Weights of a small transformer language model.
Size: 15 layers, width 256, 4 heads of 64, 14.3M parameters.
Training: a variant of Adam for these matrices, 246M tokens.
Each number is 128 + 24 x the weight over its row's rms, rounded and kept within 0 to 255. Layers, rows and columns count from 0. The size above them is the row's rms in percent of the matrix's.

# layer 3 MLP gate, 704x256, rms 0.111, rows 78-112, columns 64-127
size [ 92  87  95 104 101  99  94 116  94  99  85  84  95 104 105  97  91 104 109  97  91  90 105  94 105  87 105  99 112  98 114  85 110 110 118]
[[178  77 152  92 126 116 151 122 116 136 133 143 103 140 116 146 113 139 134 167 164 129 162 136 146 162 138 149 158 147 146 144 104 126 119 125 119 162 140 111 118 140 120 128  94 122 151 122 123 152 136 139 110  78  81 107 101 159 142 113 132 145  98 101]
 [109 137  79 123 106 122 130 101 121  93 159 136 150 112 141 176 129  80 119 107 187 154 101 119 129  76 115 121 142 101 169  99 167 110 152 113 145 154 159 162 128  86 122 105 102 127 148 117 146 181 110 178 125 143 136 115 143 120 168  87 118 155 143 133]
 [ 89 122 170 149 150 166 117 151 128  86 146 113 102 122 140 104 126 144 102 119 107 154 101  91 102 172 146 104 121 130  96 122 147 134 124  87 117 161 142 138 131 117 119  85 146 105 145 119 167 144 131  96 102 124 140 116 157 175 144 152 147  85 158 128]
 [ 74 129 103 151  71 141  81 157 129  97 127  93 113 137 140 137 122 134 159 149 139 125 169 123 133 118 106 140 123 120 170  97 152 153 101 145 146  97 103 149 116 107 137 142 129 104 142 119 162 102 109 108 139 167 165 146 141 167 170 108 152 148 115 141]
 [183 149 145 144 146 153 150 127  94 118 128 110 160 155 138 141 102 107  95 168 107 158  98 126  82 118 153 129 124 142 163 108 174 165 111  82 133  67 137 122 145 163 144 146 134 119 133 124 148 141  82 125  81 147 176 131 163 164 108 125  95 116 181 166]
 [188 126 124 108 114 156 120 146 155 117 119 141 108 135 142 151 107 113 129 191 122 187 117 157 165 121 152 130 156 158 149 152 117 142 133 133  94  82 139 129 129 122 137 121 144 112 138 159 115 121 131 105  84 152 148 138  86 109  77 157 144 100 130 128]
 [159 165 119 142 110  97 131 134 132 125 120 111 143 163 108 149 132 122  94 151  97 126 165 108 154 158 126  81 111 173 109 105 108 149 143 134 122 159 125 137 127 165 154 110 151 107 131 171 168 126 134 137 143 124 147 179 121 140 126 128 135 110 130 106]
 [112 134 163  70 114 146 134 141 147 116 154  69 114 105 150  64 152 129 140 122 146 142 124 144 101 170  89 104 136 144 146 111 139 119 114 128 146 104  95 151 122 144 132  85 114 112 124 134 102 138  77 120  85 128 103 123 159 101 136 114 123 147 100 137]
 [135 136 119 136 119 166 117 125 143  93 142  91 114 108 148  96  78 126 164  98 114 109 105 154 116 128  92 119 116 162  91  98 143 135  85 120 150 131  94 147 172 153  90 134 125 115 141  83 120 119 135 174 126 120 160  98 131 161 165 143 146 106 132 157]
 [152 123  97 163 132 130 165 185 153  96 116 105  77 127 120 101  82 127 130 170 107 142 140 115 105 128 145 116 125 145 128  90  89 130 103 157 168  93 131 135 140 125 184 144 151 112 153 139 135 174 109 125 108 106 168 147 160 151 142  98 138 141 113 102]
 [122  75 109 132 117 144 144 165 116 163 136  90 103 147 169 130 132 124  95 128 149 114  74 103 115  96 130 144 125 131 118 124 100  93  99 176 151 142 150 151 125 110  95 117 137 195 186 136 129  88 129 131 115 134 110 106 145 114 140 102 110 147 126 147]
 [176 161 165 130  92 127 141 116 111 108 174 107 142 121 145 156 110 130 103 148 146 140  90 130  99 151 135 118 134 116 152 117 148 175 137 110  95 107 131 110 135 126 104 103 111 115 143  98 151 138 123 156 147 138 136 113 143 145 139 125 150 125 132 142]
 [172 114 182 160 147 113 113 174 105 102 122 102 111 154 137 101 133 116 148 111 188 143  94 128 142 150 129 119 127 187 111 103 132 116  98 128 131 119 131 126 141 141 126 128 155 109 143 136 124 125 127 122 103 108 113 110 109 118 103 147  94 111  80 133]
 [156 120  93 116 111 122 111 105 102  95 115 125 106 105 119 100 108 124 134 144 148 132 129 119 113 111 106 124 153 127 144 169 122 134 149 142 118 155 196 152 136 144 150 127 155 112 136 149 120 154 182 160 134 113 130 131 156 124 152 114 124 111  70 126]
 [156 126 119 105 156 123 144 162 108 126 103 152 102 100 168 101 108 130 111 120 181  97 142 160 121 144  81 105 129 130 129 133 108 112 100 112 112 144 144  87 155 127 119 126 116 134 100  97  93 140 132 130 123 132 184 116 135 170 173 121 126 107 139 150]
 [102 170 135 146 131 124 131 155 139  94 118 143 161  99 113 124 110 113  96 147 157 101  99 108 103 156 104 164 107 160 147 141 165 131 114  98 121 131 113  98 175 138 113 110 124 104 108 141 140  81 126 128 135 142 135 112  84  73 154  94 135 117 121 111]
 [127 142 108  75  99 120 158 115 160 136 138 134 116 136 123 145 122 150 155 138 117 148 176 110 115 140 126 110 133 129 114  66 141 180  81 159  80  66 148 133 137 108  96 159  88 111 148 134 149 110 144 108 157 141 149 121 125 108 138 145  87 102 107 115]
 [115 140 100 155 127 147 144 202 130 138 164 144 124 144 118 157 140  90 167 176 117 128 118 135 123 163 119 109 143 120 119  85 112  92 137 125 161 113 117 101 100 159 127 109 167 116  96  92 149 116 127  79 146 160 148 156 179 163 140 142 103  78 112 138]
 [139 142 134  79 132 144 147 114 130 117 132 120 121  90 142 125 133  94 113 159 114 137 144 132  75 129 115 166 131 128 108  73 133 155 135 121 131 113 136 173 150 137 147 126 173 140 109 114  74 153  83 129 130 134 135 156 131 121 124 155 126 136 121 157]
 [156 133 118 128 130 100 137  69 128 113 140 114 149 127 137 122 102 130 124 146 184 113 139 111 111 112 100 129 134 123 127 140 154 135 144 141 184 103 159 130 143 150 156 131  81 124 132 105 159 133 131 133 116 110 126 136 122 152 144 100 144  94 118 133]
 [ 56 106 134 120 157 109 104 176 101 116 118  93 156 111  95 130 135 137 131 130 139 146 103 158 176  99 129 125 109 105 183 139 146 110  93  83  80 118 141 133 141 140 130 103 105 136 140 121 118 111 112 126 175 134 164  82  72 154 125 116  97 135 110 123]
 [160 146 141 114 122 110 124 115  67 106 112 113 143 154  93 132 155 144 178 134 161 128 120 138 179 134 143  96 140  96 162 144 149 103 131 141 102 146 138  93 114 144 137 149 107 142 135 161 108 114 116 125 150 125 140  99 152 148 130 142 130 131 158  92]
 [126 126 116 125 159 154 140 150 114 123 127  98 125 136 155 178 137 103 110 161 118 145 115  92  71 139 139 109 117 135  79 121 133  91 121 119  70  77 163  93 121 146  93 127 182 102 107 109 136 170 116 134 122 151 109 123 154 112 130 137 139 109 126 177]
 [128 126 115 100 130 153 126 160 115 125 107 121  96 122 205  96 128 125 130 118 173 111 125 110 101 137 115 156 112 104 153 155 136 116  88 157 115 158 154 142 154 113 108 113 164 110 138 144 120 130 127  94 161 117 111 155  99 102 135 175  82 135 150 117]
 [ 92 164 163 169 129 142 129 146 106 115 193 187 139 111 140  82 116 134  91 137 104 144  98 121 136 127 150 142 121 146 131 135 120 124  84 123 147 134 127 123 121 109 100 151 116 141 123 160  87 105 149 143 100 125  62 196 125 136 121 136 156 165 139 125]
 [ 90 142 140  77 107 120 133 119 166 132 147 132 107 151 131 119 133 143 166 102 120 135 101 125 140  77 111  99 152 115 163 107  92  81 147  96 139 131 120 105 172 136 107  79 104 101 142 124 157 116 124 166 139 109 119 133 112 135 199 111 130 152 108 101]
 [ 99 121 132 143 129 158 101 133 124 103 158 113 154 166 187 162 126 122 169 152 115 129 111 137 104  91 131 162 122 129 105 129 126 108 140 135 106 115 121 147 145 129 101 108 175 133  99  86 113 104 118  94 182 176 173 118 136 130 155 109 117 133 128 119]
 [134 127  90 114 134 105 113 148 107 141 173 122 156 127 145 138 127 115 135 201 150 102 110 157 119  76 167 123 131 135  99 142 118 148 129 143  56 117 146 113 123 124 154 152 120 139  84 116 133  87 121 142 160 131 131 135 137 219 177 111 136 122 159  65]
 [167 122 145 170 140 104 120 160 125 150 147 107  98 125 101 128 139 121 126 134 152 114 116 106 164 125 153  98 143 172  97 151 123 162 118 115 126 153 146 170 128 121 124 121 103 119 124 102 149 126 144 126  94 125 113 155 128 148 139 147 126 109 152  72]
 [149 105 130 117 115 132 111 124 118 122 119 117 112 138 165 132 145 152 103 154 155 136 120  93 114 154 103 122 115  71 121  80 111 117 143 146  70  82 135 131 115 150 134 142 147 102 162 114 116 108 114  68 122 168 120 115 186  96 122  88 155 165 132 135]
 [141 119 114 154  90 125 131 122  96 156 151 143 108  90 160 149 102 111 125 125 105 164 145 152 103 119 136 107 169 111  62 167 119 141 156 142 118  90 104 134 102 100 131 131  89 113 138 132 117 142 155 175 115 107 101 110 161 135 128 122 113 149 158  95]
 [135  74  95 146 158 143 153 112 140 126 145 120 148 123 147 162 125 127 148 175 141 114 144 131 156 148 123 107 135 118  86 151 113 136 115 138 124 130 129  81 113 153 168 101 129 124 120 136  91  96 104 169 121 135 116 157 125 169 118 143 125 104 116  96]
 [117 166 111 163  92 173 125  77 105 136 148 146 144 114 123 126 117 129 145 165 137 148 140 160 148  96 113 103 105 136 119 154 113 101 122 159  85 159 126 113 123 111 158 150  88 122 133 157 110 113 109 128 165 120 127 155 133 171 121  97 125 122 141  86]
 [134 167 153 147 115 142 117  92  98 115 119  96 116 111 136 135 130 129  76 131  79 133  88 153  84 152 101 142 133 124 133 114 121 150 146 100 126 145 128 160 141 115 137 137 135 138 109 140 127 139 137 111 101 156 112 127 121 128 123 131 140 119  84 119]
 [114  91 140 111 121 141 176 110  80 128 151 144 105 133 121 104 111 190  98 118 143 164 130  82 142 146 109 152 155 127 153 129 170  98 129 137 168 159 134 127 160 107 152 134 154  91 132  70 116 138 142 111 132 134 121  95 139 125 168 168 141 111 112 141]]
# layer 3 MLP up, 704x256, rms 0.0988, rows 78-112, columns 64-127
size [ 94  86  87 102  90 104  97 114  95  93  86  83  96 110  95  98  91 107  95 100  88  96  95  96 102  86 109 107 113  99 100  89 111 107 111]
[[153 104 149  48 147 109 176 125 130 122  92 105 128 127 137 125 153 109  75 139  94 158 148  90 111 176 110  97 115 139 115 112 130 144 114  96 177 117 108 132 163 168 123 118 134 143 158 137 104 133 130  89 116 112 124 104 139 110 121 120 131 108 120 109]
 [167 126 141 147 130 120 129 132 163 158 129  96 111 113 137 144 152 154  91 131 143 161 120 107  94 161 156 125 114 178 115 104 125 127 145 156 126 133 131 109 157  84 123 134 147 138 143 107 118 117 119 128 131 163 121 127 104 149 133 124 130 109 133  95]
 [ 69 146  87 143 124 123  88 129 139  98 151 133 164 113  85 129 123 120 116 113 143 121 120 127  97 148 136 121 112  94  99 107 199 100 189 135  76 121 113 115 123 108 159  98 159  96 154 125 143 149 145  87  91 121 120 109 148 116 126 165 145 156 120 121]
 [ 94 162 127 102 156 107 137 152 102 135 154 147 137 142 128 140 136  71 135 116 153 126 114 119  92  66 142  95 129 134  84 179 138 118 114  90 147 146 132 113 122 108 138 155 140 158  88 151 109 147 158 161 108 111 124 124 146 141 128 131 156 127 131 145]
 [133 102 147 150 119  84 167 134 140 114 147 103 177  98 131 133 155 123  98  72 131 113 113 169 125 120 150 123 129 119 124  91 123 219  91  95 128 122 113 103 132 160 154 143 144 140 140 125 130 169  97 171 114 146 140 117 139 141  77 117 138  78 163 162]
 [101  92 135 116 138 146 167 105  90 139 141 130 128 160 141 132 100 109 132 116 170 139 134 130 112 102 100 147 126 153 110 161  99 126 108 152 147 146 109 159 175 103  97 140 102 117 107 147  96  98 105  85 136 141 100 143 122 115 148 153 174 131 122 116]
 [162 133 127 131 139 118 110 170 109 156 113 139 118 144 137  48 151 142 183 138 122 171 113 146 106 132 103  89 117 171 168 126 139 119 154 127 118 120 128 179 156 137 138 131  88  99 152  49 144 132 131 122  96 124 115 131 146 113 110 116 117 127 129 110]
 [109 104 149 113  97 148 132 134 109 130 129 116 119 118 122 134 144 146 109  99 134 135 143 127 152 176 167  55  96 130 189 130 117 133 121 150  99 139  87 126 123 145 155 127  94 133 131 158 110 126  88 153  86 116 109 139 142 135 124 136 120 135 128 143]
 [126  94 114 124 131 151 174 124  94 133 104 129 143 106 151 119 134 110 113  98 122 134 110 103 128 110 110  94 147  71 148 125 169 126 100 179 129 117 121 171 136 135 152 135 101  74 161  74 120 134 135 135 112 145 107  93 177 118 148 106 160 101 129 130]
 [101 119 122 173 169 113 114 101 170 120 125 114 130 152 146 163 115 120 163 155 105  90  89 118 128 128 121 129  99 117 120 126 107 118  87 159 117 120 121 132 156 121 126 167 123 115 139 131 140 176 107 155 141 128 151 115 175 119 130 107 144 149 125 140]
 [112 113 145 120 131 157 102 106 131 114  99 114 137 134 135 119 122 146 123  96 148 131  90 144 148 111 100 140 163  86 151  48 154 124  76 175 162  93 137 128 150 135 150 139 106 156 159  99 121 143 149 146 132 126 113 190 175 116 121 147 165 116  98 171]
 [131 142 108  87 161 173  74 168 127 153 136 152 151 120 115  90 129 109 143 167 128  93 132 167 116 119 113  97 120 110 140 132  95 183 127 112 106 172  90 138 129 153 132  80 106  98 138 116 159  99 139 112  82 144 124 137 148 116 136 139 125 132 127  94]
 [106 111 120 174 156 129 135 132 163 109 159 108 107 107 138 111 134 165 140 115 166 123 108  81  80 114 152 130 133 108  78 101 102 107 154 116 165 138 177 122 145 149 122  75 125  62 150 114 146 132 175  68 115 118 104  99 161 153 103 142 150 129 119 143]
 [139 150 154 139 174 157 108  88 103 154  85 115 127 133 131 138 115 100 132 176  72 141 127 145 144 135 147  83 141 140 170 147 139 129 167 139 108 114 134 106 103 118 174 119 155 133 120  98 128 125 106 140 152 135 147 143 123 125 107 134  93 130 127 123]
 [ 78 109 141  97 139 131 101 143 166 119 127 126 170 146 131 157 148 124 157 146 130 118 115 173 148 157 133 147 133 121 120 133 137 161 124 174 151 105 117 132 109 166 133 145 184 120 118 108 142 125 127 144 118 115  79 118 106  99 110  80 116 108  87 143]
 [ 94 113 129 147 153 148 155 133 107 136 104 128 152 116 143 131 123 130 122 161 153  84 156 120 134 112 120 152  89 149 126 131 177 111 115 117 101 143 110 114 175 111 106 118 119 131  83 139 126 111 126 119 155  95 123  80 118 101 144 141 135 112 100 124]
 [111 128 148 131 108  86 158 146 131  86 171 116  76 129 126 125 125 110 130 103 152 147 104 147 143 151 122 120 131 128  71 147 138 128 121 142 133 128 136 105 122 135 152 122  83 126 170 173 161 104 129  95 142 121 127 132 116 151 111 133 121 155  65 119]
 [146 131 115 161 171 125 180 121  88 152 180 119 117  78 156 159 173 103 135 121 174 160 133 131 137 130 128 103 120  91 147  99 136 113 124 110 118 141 129 159 137 173 110 101 146 125 125 123  85 161  76 149  89 144 166 162 118 137 114 121 167  95 130 152]
 [ 78 145 141 178 143 128 114 169 115 160 103 140 111 147 108 113 128 167 119  72  91 109 107 117 154 128 107 111 124 112 163 160 165 132  99 121 142 136 114 146 131 118 145 132 111 137 146 139 158 102 156 156 135 124 161 132 124  80 147  89 115 108 126 156]
 [124 162 202 123 144 104 153 101 167  92  89 119 153 150 126 105 175 119 142 101 124 132 122 129 116 131 114  96 112  90 180 153 115 143 133  75 152 151 115 127 131 129 140 129 118 118  91 145 146 117 166  89 108 118 167 176 106 182 120 104 124 145 120 164]
 [134 165 140 100 129 150 137 115 153 170 118 135 131 161 154 105 126 127  99 113 128  42 198 139 115 123 116 171 145 129  76 100 107 104 134 153 146 144 127 158  91  90  99 135 109 127 118 118 155 139 118 119 104 126 138 184 131 133 120 145 158 157 143 128]
 [109 167 144 139 133 149 162  95 143 168 123 106 118 112  89 151 144 110  88 125 128 120 152 147 123 137 176 122 148 139  56  93 155  94  93 109 140 138 154 180 126 112  97 116 101  74 159 104 118 145 158 122  81 132 125  85 155 117  93 183 142  87 142 123]
 [133 137 133 149 154  92 111  97 149  91 135 129 150 100 113 150 146 130 115  70 106 156  95 158 102 158 128 137 123 114 156 140 165 130 157 116 139  82 122 109 150  83  96 124 197 147  88  94 135 183 154 139 104 128 147 104 111 134 116 134 136 130 127 115]
 [144 114 143 129 103 114 139 123  95 126  99  94 134 122  74 137 154 139 134 146 102 148 117 106 169 121 110  82 140 117 119 107 125 138 149 139 158 143  91 156 121 162 103 134  90 134 143 112 172 110 126 134 115 101 120  89 121 144 132  93 132 117 111 121]
 [122 159 116 151 150  79 125 166 166  99 142 135 156 133  80  99 132 108 106 146  95 117 117 116 104 108 155 165 142 184 118 126  94 169 125 143  94 153 115 147 112 176 112 142 131 140 128 145 131 106 144 117  69 127 178 141  94 175 106 169 168 143  98 100]
 [105 140 126 116 157 147 121 131  78 159 141 109 112 155 125 116 129 123 129 204 138 151 118 124 142 115 128 161 139 151 159 121 150 149 110  88 145 143 156 141 110 125 118 132 106 160 152 135 108 141 115 165 119 135 117 171 117  58  97 149 132 155 146 130]
 [154 157 139 165  95  92 125 117 119 139 123 116 110  63  60 129 110 155 103 155 160 182 140 123  96 148 118 138 110 156 158 187 110 168 123  89 119 162 127 113 122 135 138 117 110 134 124 104 159 109 101 172 106  99  84  77 136 125  76 154 104  98  95 101]
 [149 125 112 131 126 112 127  96 140 105 133 122 137  90 142 128 160 159 130 120  94  69 141 174 141 161 134 128 127 133 138  94 135 136 120 149 122 180 102 148 107 150 160 149 148 188 121 134 109 117 140  94 126 121 149 145  88 186 130 121 107 137 105 100]
 [120 119 169 124 150  99 129 107 170  83 134 133 147 128 178 142 136 104 138 156 126 131 102 168  97 150 126 146 136 131 159 127 111 142 144 158 109 104  94 126 153 162 113 138 124 162 106 163 125 136 108 120 150 131 136 135 102 150 109 104 112 161  76 157]
 [149  94 144  93 138 166 126 110 140  91 103  96 142 119 146 101 157 149 115  87 139 153 127 119  95 125  83 142 127  84 157 106 159 164 113 115 131 117 129 132 133 149  96 114 160 149 130  97  87 113 145  68 129  99 149 122 160  95 111 110 114 133 167 118]
 [114 129 137  85 127 164 157 141 164 116 145 137 142 161 108 108 164 156 111 150 144 141 104 118 113 165 118 194 112 106 160  70 120 118 120 116 137 171 116 142 167 137 109 106 118 132 106  94  99 131 142  93 148 141  95 113 113 109 127 124 103  98 180 142]
 [143 101 143 143 130 136 105 132 119 113 136 126 123  67 139 139 157 136 107 116 146 146 163 143  72 131 141 117  99 153 131 173  97 122 148 135 130 107 144 112 113 138 130 129 110 129 108 165 140 124 162 103 113  95 101 119  94 137  91 133  99 132 170 148]
 [131 121 118 110 109  97 110 114 107 145 123 103 124 161  98 128 126 135 172 172 104  92 123 100 133 131 100 137 125 157 114 129 139 128 139 117 119 161  92 116 134 136 123 145 129 153 137 131 148 132 107 157 140 134 104 150 120 119 150 113 122 135 116 116]
 [134 113 174 127 142 166 120  93  90 118  99  95 122 140 140 172 143 134 129 102 105 157 109 154  96 117  93  94 110 109  91 136 125 139 137 117 112 131 149 104 103 141 122  70  87 109 126 105 152 168 131 146 120 131  70  94 113 112 111 130  73 103 110 115]
 [161 134 100 154 123 136 137 134 148 146 146 157  94 135 153  96  86 104 166 139 159 135 120 200 113 110 113 108 130 191 119 162 122 140 153 118 115 136 136 106 127 146 118 140 111 131 113 116 130 124 106 126 123 130  97 139 147 122 102 176 161 168 119  95]]
# layer 3 MLP down (transposed), 704x256, rms 0.0992, rows 78-112, columns 64-127
size [ 93  88  88 104  92 104  95 114  96  93  86  85  98 107  94 105  91 101  96 101  85  95  97  95 103  83 107 101 109 103 105  86 110 108 111]
[[152 136 121 142 115 108  98 135 120 137 157  92 141  96 127 110 133 134 142 147 135 128 143  78 142 157 134 137 114 158 110 142  55 171 133 138 146 107 138  95 145  80 113 113 145  97 180 141 142 131 104 130  94 120 102 133 150 179 159 107 147 100  87 114]
 [162 117 174 142 124 135 121 128  95 127  92 122 121 148 147 107 141 138  82 123 181  84 121 150 147 173 121 119 123  89 104 123 135 126 113 114 147 129 199 164 134 111 152 129  83 137  90 154 138 133 105 172 111  98 113 116 125 125 136  83 160 117 144  96]
 [112 143  88 154 117 156 147 162 138  89 115 132 111 142 141 103  88 138 135 174 110 158 164  62  94 146 146 138 150 112 113 127 148 166 144 117 119 114 153 141 126 152 115 181 134 147 116 108 134 126 156  90 109 159 161  89 144 126 138 122 108 126 136 163]
 [119 144  98  55 105 122 113 186 137 141 145 100 118 113 132 128 136 101 126 112 118 129 142 113 107  45 141 114 102 150  81 121 163 114 144  48  97 117 127 161 128 119 137 134 142 140  94 148 148 163 174 161 164 123 105 126 140 139 147 113 106 140 105 107]
 [138 106  96 177 120 118 138  91  95 114  97 141 140 157 110 125 141 128  76  85 126 105 137 123 108  99 128 123 118  91 151  82 154 131 112 104 168  77  80 140 133 154 151 152  98 153 159 155  66 152 113 123 126 119 129  93  77 129 102 117  69 100 160 165]
 [158 131  91 106 118 120 120  88 134 162 133 168 115 122 137 120 124 129 116 186 144 172 125 180 101 104 122 106 154 126 110 108 100 132 103 147 113 127 137 146 155  69 147 154 158 144 105 140 103 111 119 110  90 137 146 171  93 144 155 126 149 145 133 169]
 [116 102  37 135 110 115 133 118 137 140 194 113  84 140 137 183 107  95 130 136 170  95 141 148 186 102 146 106 131  87 100 144 131 136 138 183 124 140 120 128 107 144 124 111  87  87 126 112 117  91 126 116  85 164 106 118 116 142 141 136 146 122 148 148]
 [123 137 109 204 132 115 110 207 132 105 108 199 146 127  96 123 108 121 129 110  99 135 129 146 176 105 146 120 161 108 159 127 124 139 116 139 114 101 145 103  96 119 142 126 130 176 118 161 159  89 161 126 145 135 138 178 117 119 105 161 179 102 132 112]
 [115 158 152 113 126 107 162  86 124 144 138  97 120 143 152  93 146 127 118 114 135  98 139 121 118 119 135 112 140 163  96 155 154 152  98 109 126 144 114 159 152 126 115 172  93  94 162 113 103 139 143 119 140 152 158  92 144 169 171 146  99 143 138 119]
 [122 124 115 162 135 142 158 124 166 117 112 127 106 153 104 175 120 124 119 115  82 120 127 120 101 115 111 112 117 148  89 118 115 107  99 111 169 102 105 135 117 156 155 140 168 144 125 127 140 143 126 110 112 127 151 111 173 103 134  86 130 182 129 142]
 [ 80 106 152  84 128 139 172 107 129 183 148 104 107 131 133 120 149 130 120 150 133  93 124 140 113 147 113  79 118 121 159 111 131  94 105 180 131 142 109 114 155 151 128  93 119 156 172 178 129 125 170 153 110 124  84 108 131 118 106 136 121 151 109  64]
 [132 111 133 166 137 155  88 128 122 160 109 165 152  83 146  78  97 109 149 125 143 165 113 157 109 105 138 120 128 136  72 140 137 166 169 127 109 143 103 138 140 137 136  83 115 135 121 116 151 144 139  83 110 129 171 118 137 107 120 105  97 147 127  70]
 [ 77 116 119 125  98 141 144 121 136 157 130 115 139 119 136 129 140 124 146 195 135 136 118 112 138 106 115 119 106  97 125 149 115 133 135 135 112 149 150  97 136 144 105 112 119 141 118 114 118 141 143 100 120 139 139 127 160 127 127 142 144 152 151 151]
 [143 118 141 106 162 140 145 109 116 120 121  95  90 127 116 131 112 167 136 127 138 123 143 128 132 136 135 142 120  89 159 103 174 120 120 125 154 138 167 137 127  82 107 123 128 150 114 154  85 136 109  88  90 137 146 128 157 194 112 161  74 127 133 102]
 [114 130 177 112  98 144 117 108 157 117 126 155 104  95 157 133 137 103 128 143 137 131 112 177 144 165 120 135  87 137 169 125 103 164  77 153 103 146 109 103 162 172 152 193 117 161 123 117 105 129 116 166 153 112 130  73 146 115 100 121 120  93 149 160]
 [ 99 101 122 163 103 157 163 141 128 147  95 132 127 132 109 117  95 104 138 197 139 115 160 114 162 140 135 113 121 133  91 130 137 111 123 119 139 127 128 102 159 129 141 128 122  98  89 157 109  79 113 128 127 133 130  97 106 115 126 139 163 149 105  96]
 [132 165 121 160 115 130 117 127 118 151  98 156 107 175 134  85 166 132 127  99 119 138 143  93 191 133  97 110 133  76 145 153 109 112 125 151 156 143 104 150 124 179 111 153 123 114 123 118 131  93 128 112 150 128 115  85  97 131 142  97 132 127 143 100]
 [136 142 112 204 172 147 153 168 115 130 119 163 130 114 116 120 141 117 140 165 128 106 142  90 168 122 119 102 129 100 149 106 136 109 133  63 157 111 128 136 114  86 116 146 183  98 163  97 157 138 130 135 141 119 160 141 126 131 155 147 135  85 103 102]
 [ 96 163 158 127 143 123 142 137 121 134 104 189 115 152 130 157 109 144 119 105 137 175 131 154 143 151 147 138 126  90 116 134 154 124  98 126 161 134 113 184 125 151 137 130 141 111 166 141 135 143 147 191 109 140 135 157 127  73 129 127 102 134 136 123]
 [150 143 156 106 145 154 100 144 138 100  59 104 146 148  98 121 122 115 156 127 148 131 127 115 132 132 143 128 117 121 140 120 169 137 152 117 137 120 117 102 120 167 154 133 145 108 139 127 144 112 110 123 100 116 134 123  92 130 103 159 113 128 109 148]
 [122 119 108  84 124 172  36 136 116 136  92 128 146 130 123 126 142 142 159 128 141 130 154 148 158  65 105  83 144 153 154 121 126  91 127 170 116 126 154 150 129 105 103 111  96 116 112 144  73 149 118 126 131 141 152 132 116 105 136 148 153 156 123 139]
 [163 121 106 120  68 111 115 163 120 105  96  71 148  95 148 107 139 135 143 133 127  94 146 129 128  94 121 133 128  96 154 188  60 141 106 124 135 110 128 146 103 148 135 114 162 125 143 181 182 137 137 112 154 104  94 146 153 137 101  84 126 104 131 137]
 [116 110 160 127  95 103 150 139 100 139 117 161 135 117 100 111 120 144 156 124 143 125 106  85 168 174 128 135 139 133 186 114 178 178 134 139 135 156 126  69 123  65 133 121 120 177 136 132 142 141 175 102 131 126 147 165 125 139 150 109 126 186 103 140]
 [168  93 158 151 102 111 120 172 122 171 141  82 125 151 129 150 144 137 125 102 121 112 113 154 135 126  99 147 138 132  95 123 131 111 147 117 127 110 108 115 111 167 129 113 130 142  96  63 101 122 137 135 137 134 138 132 119 139 173  86 153  93 135 122]
 [119 138 108 154 130 117 146 129 133 140  84 141 125 120 145 122 142 142 156 160 113 114 131  84 120 132 141  67 146  97 118 139 106 131 159 122  86 131 147 158 107 146 124 126 132 171 136 129 155 120 109 157 148 112 136  96 133 161 121 119 131 107 130 165]
 [ 77 153 150  77 132 104 136 114 160  89 160 120 104 117 144 134 134 122 156 132  99 189 121 124 121 130 132 119 123 137  88 162 118 110 131 143 144 112 146 124 118 131 153 159 129 118 184 110 156 145 149  89 122 116 141 131 155 147 159 137 102 121 150 139]
 [148 186 177 142 135 125 176 126 145 130 137 135 128  64  90 147 125 151 128  86 131 181 121 152 139 162 115 126 130 138 144 140 129 128 156 128  94  91  96 138 140 154 120 100 135 129  87 147 133 117 113 140 110 128 133 114  89 134 100 172  99 122  86 128]
 [137  72 161 131 101 111 141 104 152 122 141 144 135 158  95 134 115 132 107 133 142 126 106  92 129 140 159  90 142 120 164 157  79 147 156 127 110 159 122 134 139 165 153  84 129 162 134 144 155 154 139 109 112 147  95 116 128 142 116 179  88 103 102 142]
 [130 106 127 136 130 135 142 142  95 128 146 142 143 110 110  94 121 116 120 124 156 137 170 137 126 144 158 115 112 125 104 138 142 135 144 104  92 144 182 147 123 107 129 159 114 101 130  84 139 103 141 146  87 136 121 169 152 145 159 141 114 117 129  82]
 [145 164  92 182 112  95 112 129 134 139 123 137  97 148 134 112 114 141 150  99 202 107 134  92 120 133 110 150 157 117 153 155 172 142 124 142 139  98  93 119 134 115 118 138 160 105 138 123 121 124 123 152 131 130 142 148 135  80 122 109 180 189 122 136]
 [141 146 136 126 125 147 158 137 133 140 144 107 115 151 113 180 125 134 191 116  95 124 121 104 129 161 139 128 140 120 131  99 158 119 130 118 174 156 117 129 104 175 107 105  99 127  94 106 130 117 148 134 129 129  42 123 119 101 147 149 123 101 166 106]
 [116 171 130  94  86 139 132 117 122  96 118 118 141 131 118 154 140 146 105 129  69 126 124 148 142 116 124 172 121 136 141 124 159 153 123  96 123 157 157 171 127 158  94 130 140 172 138 106 105 120 136 136 131 135 120 161 146 135 146 183 150 121 131 147]
 [129 131 100 140 110 108  94  75  89 157 128  90 132 149 108 154 144 184 147 165 116 165 187 104 126 111 125 105 133 123 152 121 132 127  91 165 148 116 141 122 132 134 133 142 112 140 124 150 166 113 143 114 123 123 121 128 161 133 102 146 113 179 126 117]
 [131 142 129 125 130 142  99 153  88 156 108 121 133 133 102 108 135 169  67 127  62 133 142 132 130  99 112  96  96 143  64 145  96 156 155 154 115 147 180 138 127 104 150  98 102 106 115 173 108 119 144 147 142 155 119 135 101 112 130 129 149 135 108 116]
 [146 101 106 161 101 171 174 181 127 160 145 121  94 139 120  90  98 162 160 117 139 160 126 148 130  85 101 124 152 162 128 142 178 116 134 125 147 140 133  83 153 140 141  70 138 108 158  95 133 126 121 131 145 125 119 113 143 121 120 162 162 111 103 102]]